{"hidden_size": 512, "num_key_value_heads": 4, "init_std_o": 0.00644, "init_std_down": 0.00644, "optimizer": "adamw", "beta2": 0.95, "max_grad_norm": 2.0, "max_seq_len": 1024, "train_tokens": 940800000}
Each number is 500 + 25 x the weight over its row's rms, rounded and kept within 0 to 999. Layers, rows and columns count from 0. Numbers have three digits each. The size before them is the row's rms in percent of the matrix's.

# layer 4 MLP down, 512x2048, rms 0.029, rows 51-264, columns 1152-1215
102:482467458463497484494512571519482509483473524487500467500527511486477497496476470468501518460549479496476483523544501487466482527542521549493489493476519507464499508479480496473466469530585546
098:491481508502494536516455497500504482498437514490487486493444513491494518492462502475437493475461523468479463472455479524490503541487487535471499482507479518476451507542501527501529506497512465
103:498555471501513486511483516489529493507515516495548546483457495514541493462498500554509484469505497537530456476528483512488441521489531534521460503488539453525484487471532508526503468500498500
103:536479493514474521484522486505528493485474500509543536492493535524515506516489527509542502478523473498491490504479468496505503493498531484544491484503490496486460527509457483484521498517504471
099:528507502485484465501516485477478515487522495518482459489524465481503506500517523517461516512513512479497499461495482481513478525519476484510546527519541532512483542519461488470521504489511517
100:536502486536488527481521486484508486477520510508503500454510488502498498516509509517532454431532528520471529518525501521499478465468487513442531498472480494513500558502422515486508501502501530
098:541488487500522475515522470482496484525459505493478499520511535513498519464507514492510509501517502499505552481526470493505515471544513508466502475506504533486529481508456506514527498529521511
097:485457497503522506532512466498487533467474497562511505504482502531451534496518493548476523479534477509492493525516481523476520475531484477529529478496485503482509490489453531452491494525492458
102:486541519488525475494543486507479500526553513494524484524478512462470476449487512533504532501489493479508499493498559471496493524480534514487505474434506450482532457504494487547532489532525498
135:532462500535529515524521522488546505497444490470505525518500509542505546517520560488495551516492543515509490503475389530462522483478483473559480517514485498479546498492522492482517502503504516
102:539482515500519456507502567488520537509489536507547505535509462510483484492529459502530516474548425502534500500512503507482486491491535504505511548531499511508531471471458514528501453496507469
099:468524465507517548522514496506478499491514481470521464460503480486503492487500481499481529524503478465478516476506498516493454499541483514452485487527481500460533486478484519498483497546525463
102:484510498488452525552472488477482477537468468492461482512461511468488549453525475538493514485462498490482510479465464491507410496466512501474514469505549496495471490484473542523505517501504519
099:547578485530532506496488505484550477520498504550481533512478531529507492552492502489473496502470533554469419507510472527490479500556503538528503462525535471497491465516554493483503514521517504
096:494548486483536484504460522526518531486442495487508506545502515487470452535472511506510486515529503486511499501495438490483521514534477496538511522459455504494471509536524446504495543535507451
099:500479519465492544483493473541486469532526498422532474518512484485533517483494542503530449460560491476501518464470473520449521536528519529490500450459496481518523469471493508528503527470460509
095:511469519479541550495477524476516509458432478537503486489443521496498495479510444452505475494524486485502507538528488528498510570526517514501502495496441473496446498480516538527493479531552470
100:466508538517511492504497556554513506513488505457497541481510475532489516486486513565523484477514467515471498515541470512536486466511514508476519535505454518474456500520522497541501470527470448
099:501496526513491472497536532508501468506532500495473510454474529509468477493466500549511554482494526503516487497503520481519513545452485498515490521496498504505499519497520485504503480540507510
096:483507514498494502498508492474487483493522512508479478508488476482503491559513483477532495476481528489530572510495490518502508547453507529525495529490512471463500444501447460506509489520483537
099:489497492487508477523469501501516555505508466486510525478492532520478492513532564504489521522456531474520513510500510524501467518542505509472459481488523500499495480504479506515542516515526516
100:504506515464516486501512533511454519547483536486492471520511503472523525498542523517490525548464495489495496497528527477486450484510495487489460474498535466497455504502536516563496512506501517
103:522504484515466474495498516506514509462506507501485535486531458524476492480467463472535490525483508504539497503534519510513505489470494516496510505528519460531499508512455458520493501460472497
097:472460488500518504502491490509472507489494539489514473480471503471487467527508520507505486518530512465532458430469519462541482498486441496455516520528489501475510535513544498490451509485476544
092:531496510493498493509532482458500502543485547495482486491492512496488504518523486452493512534532501486507488512496464483476517525495504476496550502503475455462469493501476574480501502523563557
098:494486514515490491502512490529506515521476469547539517497492468496464474511463470494564465511474483517509502481505519491536526471500510495535495492527456520512481508541536511472467524511483526
097:474531499451511480530468495468468531553448486499519502475522484477474515523542513520495528520448492498495497479502478506534463460494497499518543499533567517512492502518505532491456512496517467
095:487440525489521509553525493493485512502489486452554493512514503462467492525491525524479514516508471492478536537527479457533465516515521506511554496491511503535484468459486513479497451490516441
096:532520521524562497541540523471514478494462466500499498536492544509499493512498469520526495498468530522517460524510512510488499484465519467539480481505516501513537500490502489553481470484508491
097:484491515483530488493518512515496506523481504487488489501491492514483510473494528461473513506487466484521520496535522505492539490534523488523537479486511480492491525510515532509540522513480482
097:510514521485512539499489467531491493487524462471502486503472450509481476503496456531509498455495486523515495533509510488510503474575477504522558483492449516521489502468539473469487497497507460
100:493475557512502514472488549482470528534461489546492495467500527500507510503497461532457487486525459526466470494473486508469512535500472524529525474523515472515506482509492554522489476510470503
103:484480481504501493464499494506486490512546520489479490496504505485511473483461496472477502490475562510471504521528500468492477484493503474458479526524483470500503518499442520527463509504473550
094:499480488504507571500523528548488533485519515523538506446530453494518486524509497540495477475494546500515466510546534489486432472450474493575528494501538491519515512477481512499497476520527488
101:502523487511525451528496506519511496480521477498531496499470500494515476478534500508494512533490491484482547465493520515522487485505524502500545466476527494505538501510451455479466481481487509
098:477467507490509476488515497562485530490509499459550491452517482481496506548550559525543537542516508488488457508510498509470512496487487482530524512496504500479528543514517483457508499526440502
096:554495488518541502460496534508498469543551512513538532534493490515509516455453483499483527510514487519445444492541506496480548504566554470547534490506515506503507503530537510510518475551492504
103:454530507505526494478520503442492476519469510482481472515543468494456527481531463466466517502433502488517497520504505474527499476553467511574504500478588531528503550468530482485476496508505511
101:491486516540491457477522511494506481476502513502489507538539520506498484481498472526484517530483462507490483495498514545521504462484491474497515485488531504464501468493512513509463515495546492
097:516565525510528474462515485524511491502504440468506510459533504508460502494482509543500512501508522531493519491543509510488529451518507529492516472488476502502501484492568477477470501513530508
098:514507527505523513468496510498536491466503487486483517505540507532493491519534552467523509478505486507467498508516511509492503491467477536509477505464539517505486521473507475484478546513480492
099:509527528515460491517450465476521481543466526493542514475499447525469456509491549503478479522481503509521488515495485530531443536512477486449518477515454497494507545486491546521484465500534472
098:503481530509490503454487500494498479507509481528494499545475471506540500489519551514493512519529504489479508508482538478495539507539490518530517475522520510516527530462464491490507479489506533
097:447515559500487497491490495489477513504514478503497486503441521459506470477502503514524510522457529480526451515444521493513556497503496474514515523466466493516529506492493494496512487522487529
101:499488461498519489502531499502484502456498476513479482503542478498509518510487453489505541541517499533530509481496475479510508500505511480500486515458534478497509508525494474459528482489454533
100:525518480514480494529530522499501508520521515508505514480532453515489454496448488527515468475509485498500470527536501497502516467490517518490495532503511519480497524485477521469506501492497455
099:478497534501492488522465478497502536502488499476541502497518528518506500540497502471509509525429490517498462526537534512495519467490470496519516487539494516483517508493533506499475455499451583
098:493486480481531555476515520484500515502481504536480488495461490494531489492491506467524539500479495504533473476501476518509471490523498479541444490506489492540490477505474518511515486437518513
113:503509507517474506464537469481512486512470558518478492485538495513502497492533514507485517440499482502465505526502514519512489488497491515497447507491463468533500507497499513511466521526515471
097:436496517484491537488485536493454511514532506493486467503474476463493502533488506489488509503477504481510522482497489502506494531511509493497537532495505483480521523483440489528493485482475484
100:497496504546532504475514510472516481480476504500491520518533523497482490457493522507473499493481493521484489504496485512465510459508489473536495566502502496477542481462518494499460515535525499
096:497478505520518492482506487544521474505459517515519499504504450531483437484518494475519493520485505518473487535499457527537496454538492499509477464530523485499476472466479467472534507503480509
100:500466563506535518532482481504501546506465456491500493532501524506509509484527508477465511497516509495493520489517489485472519461498460485516526461523551477517496502488496543494511475478516470
098:516467457491452505516539501515507520531489519509508512479552519503492476488500483507499521524485494505498524541480506517482498528518490487441533511514484475487540484505495527447523475511531456
101:514561495500478510509478475481466512517498504507468498515498504497463493492484448546451491529513507487515476495521478524505517486478477490471484495522454478489498509472499519496522488519488491
100:503477509513506526516516498483522466497468495493508506539499546531506511494519503510502484507512531511493484509543444513477491507515505486487456507518479513479558539453508507476495466515466470
101:501495473516548457485536497485495532541522501498506490490504550495556449507525542490561499538485502511507514521534512478502487504514515453536549540498541466462494505507517471487455491517511488
098:521483501506507519542449495500509489454552495497502507460503533499499549516498512535491479457492545465482512493501497497506492523448471528517498502529460476468474492441464538515524538485488474
097:515497496489461504480490485484491486496481504461493475503494479506496528505504438463501509521461512504481512484469486488544537481489480488491485479502466513497506514501508473523475555486532482
097:505529473494476519534477518531499499527529521472502496542489543498526500482458481472508505497513524482526515552500498501520500522538505542457503449517473502492507511509516514507519541509507509
096:527507455498501538482520486501515494492515524514522515477503508514500512491497479541491513501534495505494491495535489470530493492525507499481589472485559511475494479512495485511503487514471471
099:486554507544540477505541461450552493498474488492465537521515495552493487523526498487468498500497479532485528514447475528504532477526476482500547514480466487491530530514508506484469476514540480
098:485471498498495549503493509514465446513516500488524470461455500464500514474518462475483513492490501481483516524521510473494506456523498502528505536516549534502507469514482490503513501516468529
101:515469492531581502489475500494506491489526517512477508473530492497539516485501475467539496482527525548473450538527506528492496476508531522510517503504539445477532506481511459505492505443459479
099:483500517499462468471483502547484489481492476516479481479523501478531512532540513456509509499511503510490508501544540509475525439536521499593512520506514471540479476511506498492490489460497488
099:496471500486470475468519481471534537476515501457497510476459459526511494520526495453465460525493514521509499475486530497472457484558478558472464534529477489519489497502479501508481496512536503
103:479503500479500493499529468524491515500514522495457503554462558485503513487514476483499500527503504499472539508503510511506491497479526469533521507513471472478487511505476492522464493530524527
097:467477507512484514446521493483488519477516474536462510492452483490516450488527545469503478534518468494518499493505513485490495527483492501491490546460462480469459526516454441525481512497519476
096:501480489513486493508558459506506531488482544448495514494475469508474513461510501525483506520494493488478489534566491505484500514503510475555446539516471473529531511507452486520496509482455468
099:486510511517464463503511463524534501532465480469488491505504488520530473470533498490487499472494498507475497508504499530513507514526506521511496455482509528506482505512551540534475521525493491
097:544462497531478500455502487498507492545509521510478528520491507533518480501508457491541486455490528508527490497506505520458502478465489533554486502534491539523511512500489531442505469520509510
105:475518495485494526482542512541485489553502499482496472469535516473511473530508483474472503498475500486468568497479533488476506525512464501465487496478469496512507522483522513566531450505527522
092:541537512508528503509483496486501487488491530437514505526530493501464533533498467485485500493504474492498536498525492497476543495529485515502506534495457529491502503510524558512492505508484472
097:484524478538492509473521567471474484499550487529512488516510524504498509491514488508512496510512517514475480456515517489455524480489488494499553483466519526540533503479529488473485526517526518
101:522533475530510489510510473467540511497458498515518544509482499547489541488514513446487489497504450520503499563495453502487510527541453510500506482504465484509535511491549500498456508517513477
101:507529469505524480566470468524513499481508491552527530493503513524499521492509561459522441478536471494495477479476528514490516510511489500520476549474494511542515453489572481519501498530463490
100:516516506513500467524444536467486480517513496489513489502510479498507503462493523513519505471487521479478486442484510489505517518471504474511511539481507523503546487488545467512516526458480486
099:495481479506469480477545498505481514478496503446464489496513498491529489512499485477483539509507486498506487531509463486496495470511507465504453476510528489504509549514471531511528525492500537
098:528511466509508493495485493502526502483490496506521530500499517517492487459478448509517506512494483510484502516548476522494502462478521495419514505535511525537498559500507502525495530512470450
104:504517478500519531496508479512469499502520490535528461534504530488507499533476487486475507554520481496475469505495543495479518521469495502499463496524466461494456461483497528463496514492515494
099:520547477485477499501471527488522487474488481524510536524509497499494506509470524480525499475536487526497539490523481522473497484476505474481503491523495531485475526476497529503538499538487416
101:514487513519517464509505531490526507490487498486497515543547551526488473538509503526482484438549518513522518473557459535529473516529508461534511525457525467477519450475443530527508518466489501
105:510499477535475508447439484461508496555506510500484512504508525519477494520495479453485467497482459528499531495533502553479463506503543527444471476502482518495544488496515539515507475517497539
100:497509491479529519498461526465509476485529504502532521453499492493531501491568511499542544497524485508503530498474512506480523529497511486482510528518539546499515449525497457488501518495507527
103:552498478499484508499544491488530470519494532530506527524494478546520412485462465516516533516546535536489537538526497501465522532478488468433479489517442452522520467528491509477495522484522500
098:511495515513510487489476446496498497512464488504538525449493477502478507527484482486525447505485469513510511473514545488507491492474483510550465526496493496474487511546566473495485480477503506
094:490494550510472472524497499524504470510495521471507504480508463499460536508502494489514519557498498523495522487532492531499488453527502495564553488513542576508477551504528516483459502490532464
099:502491529473501483506486526491511499474518538516454474486528542503491508507503525496538483497449527484528501509475518484529497514512522481539510457493480493499479469470505496494487511515511512
098:471501549473539557481479508468476497507549508486486495488513479473514551505462525486452474507502488451476505484532489486529509543543500481456480512493508462495501526458510492485498478468505478
101:503479490509481487493559513547507485512537545477515490524512510500502463466486505520493466503532451481473456496524476501503518533519503489407478474510506493459512516471466544478531516495497492
096:499476501497516491489479509528471505493476484505519499491495460491485493488482511502470490544491499497499543533496538513523523491491519530470477502497472526481486482504504467524464496509493528
098:525521470532486510476468472514513491456500546531513506481475562506483469478495476534536505519519512515514462490475504488487464461519476490524503539517433554497505512499471490501534527530499533
101:516517515502464473521518518525507499535488538488484513479472501519491485495487481453472497519487481520482488457499508507497489508502501529516553476499478489494541507475458486507507466493482507
094:490502486499502530506494463519509515520514503526478498532502448485525516483499521477471527503475510503533429515480500505503432562514530479443497547504510476466496442512511467461518468483500513
102:497446497525484492505511534499523488468491493541460537482522510507506459543465497487512512476474516523527534459525524505478499440510502527507479506482528487506553511481497478524511489507482520
102:486523498488534496503517487509517475512473559494511519496469466491504493511470482454533491459476432521497495511481499498523519471531483534459489511491438492477509495497503471538513479494531529
098:501528498491529518476514517491491463516515516497523492488521507493463495484501495520481454490514519507471463473500474502521534520485483520457500444568430529465535528498474575481468506487528503
094:490520475502488517529471469476510502517508531510505508529544528492507488542511555488467515492483462485506476488467506508508478534526498494483474478488491489479497468522524503511513453454475487
150:535492506551500497494528509531548502529507489521532549565479504547488493509536536496549493512514516539493495512526478564516513466518512546562508434514499514474518503527489535490517483487544517
101:557528488481508519511510531441506559483541471468469484494508495510474523504517504518455463489515519484543511436525465534495460496515488461463507519513538495451486526503503496482518499473492491
099:471474501462524508506496480468490480526470476520500473499524504452489495488519519456478497522486463501489462518472489489478479507524511524557496499504455497487489467500502546489526502538492528
102:520475473521499534505491450488513491513532458499481531467498482525490487504464542504457514468484516517486521475508508494493471532532513520468579522477438510488499521522522547521477480500517494
101:512460497485516516491546466525478480526497515530480483468486500497491503452456469543495513525465527534449493496498508496517514478532501516466489521468557493526522523488438528498488546523517469
103:505487556490479512557503530508486492495528510536470506521456504477504509491494488463484507474483523484544516481544499512512482520494513491523485516484508512508522483531462495533495495500492523
096:466498504505491503510480510543497524463510503526501503488481477506538489471523500519503529527470527508487524499512461511507453554527506495480488524533519482491516522520488528539487520504472500
100:505499495532521504469508504511519499520461493499518510469482495508480503505547506493518497482466540513519481520508512503504540502524485556505434476517501490520477498521494473462497487510507494
096:500558490528510489514497537530494525476511533493487496490543486501524485462490485535538499447475454510535491484513486541550487509475496498480523496474454509488463508526509492552500542516491451
099:524515534505516503499511525541493506496460480485478479504488495493466458494490482515452515512451486510465479491514471491485527471542502503499497505490497495504517507474515523523517479508513490
100:515497490485490494476492465510487499487466494509465467497474448492522492547508497461444500490474499474462517468486490512470518469510499524523513465493503488501520488501553497513507489455477503
097:458499499531485479516477501505497486520496478496485495469448508486490513473526471450509512514515493484528538537504521469528535553445513535472512467499504451508514470498438508482497538467517521
096:489448545497473514508502486487526527493474496501496487545511522500478495481527497492485496514513482483478482458489523482514530546449541515481509501507504495454496511509519502553468464459507509
100:483525509502501517471508537461483480552512448490531504505508550485513521468488538482545479477523496483529524468517504479494537411482500483526510524539502518492510507528544500498472506509489486
097:481434481486473458490472505496484512490491527512497512517464536503496501497499505474540452473490502513496487490506503494510524508501522519489528516498447542491469452477542504513488469486493490
098:467479508505536490457483487496511496467489494522481495546471492487507526534512519510517477521501495529521488482491508469514483478516463509524438544529483519524486475506530542494513507455484501
113:502453537486504465533492509526480538535532504475499481464504494482488513497515493508502537504480515496526477536523489513506518502519494499468513498498466505512486520524488515506503518446511473
099:494493497484539471463532515502468524525481493439514481455519483468504517482496511502527515489506474491490465511552496497506472477541496480529530486459479530478509496461508531501524484499468510
097:517469522497495472486492470478520485524497503545558508504462485497477481459528508575519479500504486503502484466511490502461510478519500516504525515468525505495501496516474523512506519499529501
095:488485489480494512444497459526454493530452506467483470460482516485518503479509510510484501461515502473507492508461474462538540518516519492470442506483484499512481539493510502526525465507529501
103:521485478470508533494495504530484485493510463513493482513513493485513496507519449478478486492504541465514555530486469491492472486478479473467505500499485500495485480516471524455493536471543466
097:505465519486497508503513492473501479482495484519549510468473472512508529509536479491496477532488508486513535504498484497463525524479498453545467552529507447476478564466465468512486485485496505
095:510470499479521513481459508481491533466503524510525497514480485498514528524482546458507504510500499513503520428466476489469518493471474493529467514513513520463467514511548492465507532479455475
100:494471476482502495465518469539488495484543525548474476530511448500505469549491490552507474519500527514496505494509493509524495494513532466503515458497533489501493518523525449498496517519462523
094:515494488496487498499498523494492506529438495462510501541478473499553459540507563518500519509536525537551486511491470459495493510457512514511492540463516538512492472507443431535519483467470463
099:511502513522474479517521518500516490464563512549541515506551481516499520499432543486508499494493519494525585495488483534479538479522486507467501533496479522512496478470468522501566501492459475
099:468479560483521495506469512461491498460491467522494480493458512489479522499503558484509559489511488479511470416491503496525487491537477479497475529511504488541492483510528444497482501478499534
093:473471503510497502512495513445497504480527491533468525512519527506516489467458490489497464506509499520500448552532514508522500488521524511508454521522505499534502515496523539525497508462512553
098:525492519468512519498487478490495516512444498457474462496499437461480528519499487498510515505507510485529528509484456461535500530522518514511474504483510492478514509466498446500497513524521550
097:474500538467524522521488464511479534517500486521450486534511495487528480511497485476558496515474522509514535496517535516510490516476450485506475529484521479489472495498488497468484509510486525
098:504507478483487511533493489524494498473443515485506487515544429487564525528542525524462498486500519491494506475495520505530511529522512492572487548499513519531470554500472493509532509475502504
103:507535477512471482483478521504516496509498498493528499562527488524465528468447529487552541494472485492500495501520518497508505470514484505486495482505508500509503505463530507511480533485526466
107:452524512454502476478484482485434508477479472458490451486461507429518531514470497511491495521511486470467477507538545450489549492519505530531473460489487475533463505500531518495469513520490512
101:470525465482504534500511505519485500510522495485475475513538461499475528490473523440525515478553492478503523524490476517466517479538479467508505507523477528493497472526482493486524508494488528
100:468499493525493524491475521523500506502538508515513494455542486526529497485531463495527480497511522513516479515466510507517509501453496486512481487460517507518481449553481490493510470472522504
098:512522517525523479525566505513524522499470521547491531470496537536482498481514521556497496474526489484503524517501505509525472515503495531541486482456494500479467518482526480492493504467518505
099:546513476517498510508455503484534501502498516505509526527485504540481472472513532528460508474492546497523500501501447535506459489520537496503481478531469500528522511502515517478499524546499512
101:482463494523516495457500511525524476496503492526525507489462510515486489473484468487516485484509526527473520511473516489516522501478492512466513502526486541530517477487445483519471488469495529
099:468534493473465485502485486533499485532525511456474507463452560504544472493497517509491528508481454502512500475506468483509537517540513520441489507485483523481554504514543498483498492546495441
098:510496496515493502467458499465511498500492500519502517512496501513482483502483512498501517496455485515505448489517531516491465470454518503495509511413453523520465525483529513492514533483507528
096:492449535517490518472466511493498503500522504498491519484489495508521505508501501513515512500465474492526506530467533501472497536530508513515434503551507483493504461496553506517473483516491461
098:531488490512528506525487514509497478507433498472455500488533539473493512528475546534508457487533541524508513494554515508560516460515471473462537454464534521487504463517512510500486523476487463
102:490485498476522496458493487468493519504517492502512503531507507499524506538461503479464495494517510496483463485481480498498483536448459499504485533519463510523496513497501510459525495451509475
100:493478495512486500507516493493514517494501504501494515490519466528521512503523522467518506477530488509514529467489496527526523528446495488490476538478509509498526545485459485489512470523486495
099:523456535475490550492549503501472497550564474474503495456461517510502514475479468500509509504496508502483506469488492496520464469461479496506492498489530466519529508494492497466518475512503508
098:447549485517468465527502463499491439480548491511466493483487490492482520512506521498452510516495494490512538519503507460494504499494507523430501488492478494471491505524480526499525516485484470
095:487499468537523496498474504462525488495499499498498535515503513533532478475482473466494484501510490529502469510518526505482482499465518480516504550497455511520498515488560456494479469474490503
096:484502508499498515514474435490531515488519539534521525511520500566502516524489498514487518540517471519484504511489501507455488479512475530528483474505472464453499523484508529476463519498516498
101:527507518503482483493480506476520500503521507489466498503516513523533498526522479401506525482495501524528480566475489522526535531465493510486521521492490521515517486503521494513521480509492522
095:490507490498517478449500479539476488519514517498492474487522527482500524520532568490490511540489485509477514505497504489483482472521507487552457524460468539483510507503456509525520544537484471
101:532474479549504525515506474539523502459531481522499542502473485533508490495480498499467526495515544518486498443544497529461542518462473481474523490514522509511459541485465501509484477497470468
100:514478503481495503504502500484511519472500547557455469511491504483546481493496486526519454480484495538515522521478514491503520519508523472490505499496480510513487482491493494505526468517499500
100:527519527517518508514517485483503481514473487492505501504521507510465485493466461560518540483528512506462484458485482502497493507526488457528463518510488515552493501502526508493489510484525480
104:499541521482468497501473454496484535525488462500509505475516476493505480538453544491464509498480472473465486472458515489464516532506491480492512502528470452488520471507460530504526509495519500
096:513523525517518482438533523510526493520474499509466496542526502525522475512501488478477495480529479511500476517498488498483484505553478569527499463482515484518488485525507491518477501516464505
096:506475481513513514520474525527499525488506516495525505488496536517501496520537508489492503469509503506549532502522544514510484502510523476482512485495533493484479485499477473533544528483527520
101:535506486525479509466524498489522483540523500469502522476478514522491508473494502557531476544520493503546538531507467522458473518508485543475526491496487470509493500491448521500543483444484500
099:458492517499485537493493483554508517509514466513457507524467504509500501462507492512504472502528475501524512526459522522500505520470461511489529516492550499528474490521494453530497511495507517
096:465473472494525503509469496496486506552465479465497496549499472482486446510513492501544463525500516485507510532503481511532525506463496492467477450500485476541525507497461498549518481516490517
099:506528464480495548523495495499502487498464503481511488504490507502496501505518476533518540489479509521504520475471518507501506524474512480469496465510506509505475516542513561488485493518426539
098:491517524489499512487548527456484493503512537455471491496503518499499488533528525471520516506483515474525506519487490511479490503508506519520457518526545513483513544505530474480480526505484470
097:458523545496482542465494461504498514499475528503462497477471501487470525532492463520474510491445521504478515499472531488496518454516508509469512528500482479490474514506542495534484468523501450
098:489497504512460468453474504463506491502485493465498538518465485522472519444517482473510498485495451500463463490518482527462493501567506466539495544495507493493469517530491491501485501464521519
097:484497485519469502500518539497503483452498551540480528487477501504442507483486564534501559496504511497527508536544511516526518502497498502467458468486485483484512481500467478522497508497516498
099:503474500504498508550512498537525499462509508480491502458521531520486503470507465528510480485504469525552538457524521524537507483497532506543506547508540468520488487463525502544483537525476487
098:500493528504503496448502453513516491519515449472528501492510466499467455509512485500523471488538506522507549566530480476509482482502515494486499477468516492523465500514491487499469503509527492
106:453465456480437480485453443502481501497494488469505496476491456476513526505510499512512501514420519490485538532494478485547539516477511484458478521517498517524531528523521516492536479502505453
103:502524464471523509507496525481499505488515508494461482494532497504473512466506511484517465483525503501521523546484462504446462494527495498541462508540540473539471498498490544505476482498489494
100:497460514484522477513507511500482491508498498446477480491507451485535506476496479499477469493507520494521520496464481487509489458467479503524470512488539526513491499498480516491518475491484512
097:485483508496485483516497518501501510527550499501524504525455563497503516470540519548478500513510489474498487540478476516477469491484457528488468475516511464558512463471528523503503522507542470
098:508486520516469473512483527477512489536531537478531514506523502492502519568497460554490479493493476468486528517515487512493514513532496492480478557476497518485517493464465514529502472502500510
100:524498475500483533482572515487505515485504488500464498479495469484507495503493513491534519497544483476513484524472476502535506546502494485478522489499491519495539513529476506453525512513466487
099:501499436496552475508473520493480504473523466518463504504543540491494513494490529477534498505459524522485510476546464515492467474494454472491512517513510495492467508497483504485475494496500479
093:487521525516571500530516517493503542484488499474492500533511457519519505516433543446510507509516489511505533488544505510465476505430489481533523504525579522514504538505526501515493482520503507
098:512521509505507529523531521515503505530539544491516523498520501520473472470509501538556491498523507517547479498539512504504460525503492506512472519456516511507500561488464498482491494522512479
097:526506511487529519500512492517507489433531509526499512495501535520474473477495473497478521522508503490506498471481512484512522487420486506532498502506543515539527487491507510491514526494517534
101:525501524522508496518509518464501523472513483535534539524481486514546509541484469527491463523515482525567526528450523512423452534474549497500421562475517487488466473514455461485490526488493520
096:488479508503478497556500527469504487495519457521523539501560512505484498497481500518472534517523501485463532506465448520472484514534499452496519513479492494492487486472483496512509494461492473
100:500493468499515522461493526516465498491470457537499462488513474467548497544476479469507510495469516472522463480484483516491518483471516501552486499522521449538473465486529500520511497548491507
098:530487517516469543555496430457525539506492506535487544479502475520513471529502508475533507512529531505527488520505517509555482470457483484485566535490514470466524495535497496507523534496485533
100:519465515500512480511487482504501482460498525522497480495523463495502539501503470466501533502515524490512515490452471501515487480475517556523511490484511528511502511517506483488505482527480545
099:534523504462474489488486528455500498465455501483522507504522533494511509508516480487519500518518466524485497445471508513528475477566518470526496537519541526494442508534518505507453521518551502
100:464466531486494530528494487535496503536512494516555483531500512487510506485523521476497501486489523492465540474528454475485523489491482511447534504484485503487500479523515560478492505511498475
099:484491481469541493483515506483468520524477477461506477510570485478500485502504507460563497478550493453511520452483473469513472473458563518490538471496521523503521497518483503484486557439484458
099:505541519543456490518510472479543518541510490460484556480518484531464501463506490439518496484545490520506473482521512524475524486516498498526475512504494526518519485489572518495491525543503490
097:487486470508483494502518512515508474463493524497528498489516456494500456471518471499449534503489474466505526535487465530467522507476500537452484508481508492490497500462484466446522498472487509
097:461480512491512529507473465536500546501563464470522512510449481489509491484541528512494489514506511491462479464501542499462531478484495495514489453478412464485484529481511527508495507544528544
097:502523484489505509522458510522505519534474469517520502484499502517521486514525505481516490483489486517449544465478520501464497476542503487480504486541468500489499539500495482477488530526535540
096:484450518494499520548481511489497506510458540532504484491507482489481497475487460487496531510497496528541519509543521510514512545480513488529489534531527491541498483485526574497467482520478500
094:474552484500457525515515484480503501459506486519493457498533488489527522495472493528518495528520490497536523535549488476528450508436483515529455520501513537501487456462518465491501472485520461
160:444458503448504504509478479516440487462542486485503449420485466442484526465467494463511510505448511459459517468518482436487503481493485515526509507530495504557509516471511497500476496491481504
098:527544474509519548461513502530506510490523481527511492514515517490495493440503513484485506520492545524480492514493531485541520460519495522498493506497499526520494499520490509513489513505528530
103:517514511521509539517532495489506538494530503527448491493487490504503482493446454500506515538536489479493476512508506513490494508490499510553505507482517509494505487495483452520490467463523514
103:483465520501506506526512513445523495500464539551461492495513499487496488483504521450517480472486462480517524538526482503480502532516484527486508487499466489501488501464521476487505455460503544
100:494518531506536479523509493482482457506524455549518475526458558509459551530530502473461510511489452485486494501478495472469498471511561516541485481524521517481503516509471462514503517494450529
096:494523504503430515515506510531499534476500509499492482495494509498523506517516524523483510510535514529533510532556508482526522539498483504486448563509529465499503454480511504497499503518491468
096:480462478488514522533503479510497518536525499492522507534478494524508571515493512474472477512519458511518542503535548492502443497470507474540498502476506472519479462520536498498511459485525504
100:494486519504531499503522522530473488522556509467513474480520489494480495496478499450497536522449519509498509525529454503487525538451498514531474471503520503580527502519501506469490483458526500
098:474505484500507500458467495463485488523488495481508501490522505484503565484545476469508477516496458500532448515520527506513524502467535498512462552460524489494511443499496493482495496515530515
099:495475504520565444484460522479486475465490472482527519500527507494458532482504507493501438465522525498494563569487462493468503511483490514518458501505513514516493479464543455496505529511517483
102:505524487496504471514519528475503472466561488504524501511536518490496482499450519535498509497519507488512486487501460487529512479478505469457469526550504511500497511480472459521518552481552493
096:476491437487479500503513504503508507492550515488503507487471478519474489474477555530513474538512502488494498512528507478495508490489504472523448519554475490538471499509505494479481532486471486
097:505493530496510530488531503512496523486493493521527511492489514512483496449493505545502470483525525489450509484503482481487484522531459491485525444514477504482544522499462477453470462475519507
103:535449529521479485497525500527514517504501516507524537487474538520503501485479439516515466454520513502492531468493497529440508505490511543474560517479493527497533488486494528497522501464519517
100:521530520506513530490550479497525534526501513494488530506501510533504517493525507511479508485519522542493521435498478502493493442503463476500523484496505520501538514514477473487530513500477515
094:554487516502476515488464488493524506456541467527547531476531475512518499493517499454534494488482500505512501535520483512502532512500492460540561544490493451474461515478480500529556470483492447
100:492476520504456446499534514510475504518521497465522474462523486484480530527505509503489485514483502493496571555492536515488511488434510537486460484467474514497486488485470475520547503462499526
102:523515492520519541484525470486536479479480517552484542471488496522466497485483463552526516469539478512495549533482490513517496527456529478463524488483461502499466482485485456455538514492454449
101:535505529539469488485525489511546500477497507462488529518513477520511479485520518500507487526484562513529510458506466501485513498522498499464538459534489500493507479533447484534535480528485481
100:518514464517485481551509525494522501483479467547491492475485483527510491499446537580466528478496528499523497511476478500469520530487533517487484539530512540528484493477506457493523511489520534
099:521494482487526481510527508478493434503552528482494485478481533504521507488493459505461519477483485532491493470519570507505510509532503520404484500494454481509529471529516484509504475495514483
099:473513482486490515525496479457491496489489502506492498467486506479507495456512479496527514463500535506531457511491460478504472469473497492497524524509486499511550549496506499463505508490491490
096:492485498499503560512510483534481484471441533519546466462463525462512526519473473516496486535519493496511521522438540498499537532484508530563507508488486522496513543497513489549490538476507455
099:523524498478521484517469507534507538475504471491499481533500504490504477488499481464478484490510482459493500480496463496467506491479458466522469495501524492486501502465504529511494486479502487
098:510508475496454462525505535482514511488519486534458503473457473503499502517550502525461543506499484501472507570489488496484506477503517497554494501515514478516507552524543489501473523508504504
101:523481524542521511488502503464489471485508478449497494506549506513491488523474484451552508447448509492519494474497522492506438508483500560529505519522556522486507470534492474480529456490521522